python train.py --n_kv_head=5 --norm_eps=1e-05 --init_std_qkv=0.0316 --lr_head=0.00464 --doc_mask=true
Each number is 200 + 20 x the weight over its row's rms, rounded and kept within 0 to 999. Layers, rows and columns count from 0. The size before them is the row's rms in percent of the matrix's.

# up: layer 2 MLP up, 960x320, rms 0.0946, rows 951-959, columns 160-199
# down: layer 2 MLP down (transposed), 960x320, rms 0.0319, rows 951-959, columns 160-199
up951,105,196,218,200,201,160,188,225,193,206,218,171,209,188,204,182,188,224,188,206,172,203,185,192,205,243,229,177,184,189,194,205,199,200,183,192,185,195,252,210,171
down951,105,181,201,188,237,228,194,178,218,205,226,217,188,219,172,207,219,183,205,194,209,223,233,196,175,156,189,216,200,177,155,206,178,224,206,235,182,217,179,160,193
up952,107,199,169,186,184,178,158,222,211,229,198,224,204,186,208,189,242,207,196,204,211,161,205,188,227,210,171,199,169,182,185,192,213,195,181,207,212,182,156,198,234
down952,111,193,193,224,201,216,195,202,228,168,173,207,205,215,203,215,203,192,190,208,222,184,227,195,210,196,177,193,229,191,225,181,196,208,209,186,190,199,238,167,235
up953,089,191,224,184,168,174,186,207,182,207,211,181,222,215,151,222,197,202,196,188,184,217,195,220,213,203,231,222,194,243,170,230,212,254,193,227,161,211,167,179,207
down953,079,238,180,211,221,206,192,204,217,188,199,233,174,180,229,167,194,194,200,208,202,203,191,193,195,194,158,194,232,190,223,193,205,185,228,189,234,192,183,228,191
up954,084,209,173,205,192,211,164,173,228,212,224,190,205,203,170,189,199,191,212,208,197,203,203,218,212,201,209,196,201,195,218,189,216,162,204,198,173,219,202,202,212
down954,078,176,251,190,186,180,210,225,183,192,169,218,179,195,164,210,197,181,178,178,166,192,193,170,172,181,182,174,202,206,211,187,166,200,187,188,195,224,206,210,199
up955,085,219,196,234,196,222,199,204,170,240,174,202,188,212,197,221,205,220,189,193,196,169,175,173,237,214,218,211,178,182,197,227,179,205,209,182,192,227,209,224,215
down955,086,214,218,212,145,186,227,186,197,218,198,184,196,181,219,186,166,206,195,214,178,211,211,244,206,212,205,199,232,150,183,198,210,195,227,245,195,200,215,217,211
up956,099,179,176,187,172,171,192,212,244,205,208,187,234,184,217,213,234,210,245,217,192,213,202,202,208,174,197,202,195,227,198,166,204,182,203,204,201,181,199,210,227
down956,107,177,189,184,199,210,195,199,203,209,211,220,224,176,199,226,156,221,205,160,174,177,228,204,208,216,233,185,180,218,195,186,187,181,216,184,206,244,199,219,199
up957,090,205,186,241,209,165,159,222,203,249,218,193,217,190,229,160,169,206,186,225,203,210,213,199,216,200,181,187,199,196,182,200,186,197,192,188,196,208,146,191,192
down957,079,230,171,186,155,237,207,204,197,184,165,194,205,181,188,220,214,220,207,215,200,224,162,190,175,182,199,233,207,195,173,182,186,190,201,180,200,222,200,212,226
up958,078,189,209,175,174,236,177,201,224,152,200,160,190,209,210,198,186,190,207,214,164,228,202,188,235,216,203,219,203,192,206,228,219,213,215,234,178,195,206,194,214
down958,091,191,206,180,179,193,197,211,182,215,192,199,203,215,207,165,189,209,185,206,170,204,195,223,215,179,165,171,253,199,205,200,169,191,181,196,215,246,163,195,189
up959,120,199,205,194,218,206,187,207,236,218,236,212,192,162,197,210,185,179,214,188,210,221,230,208,206,241,236,217,166,218,182,218,190,203,156,206,173,172,233,164,189
down959,117,195,198,189,218,179,180,197,193,212,211,187,201,204,203,177,192,202,200,179,219,215,191,182,178,204,188,185,228,214,214,187,204,184,209,199,235,234,172,210,208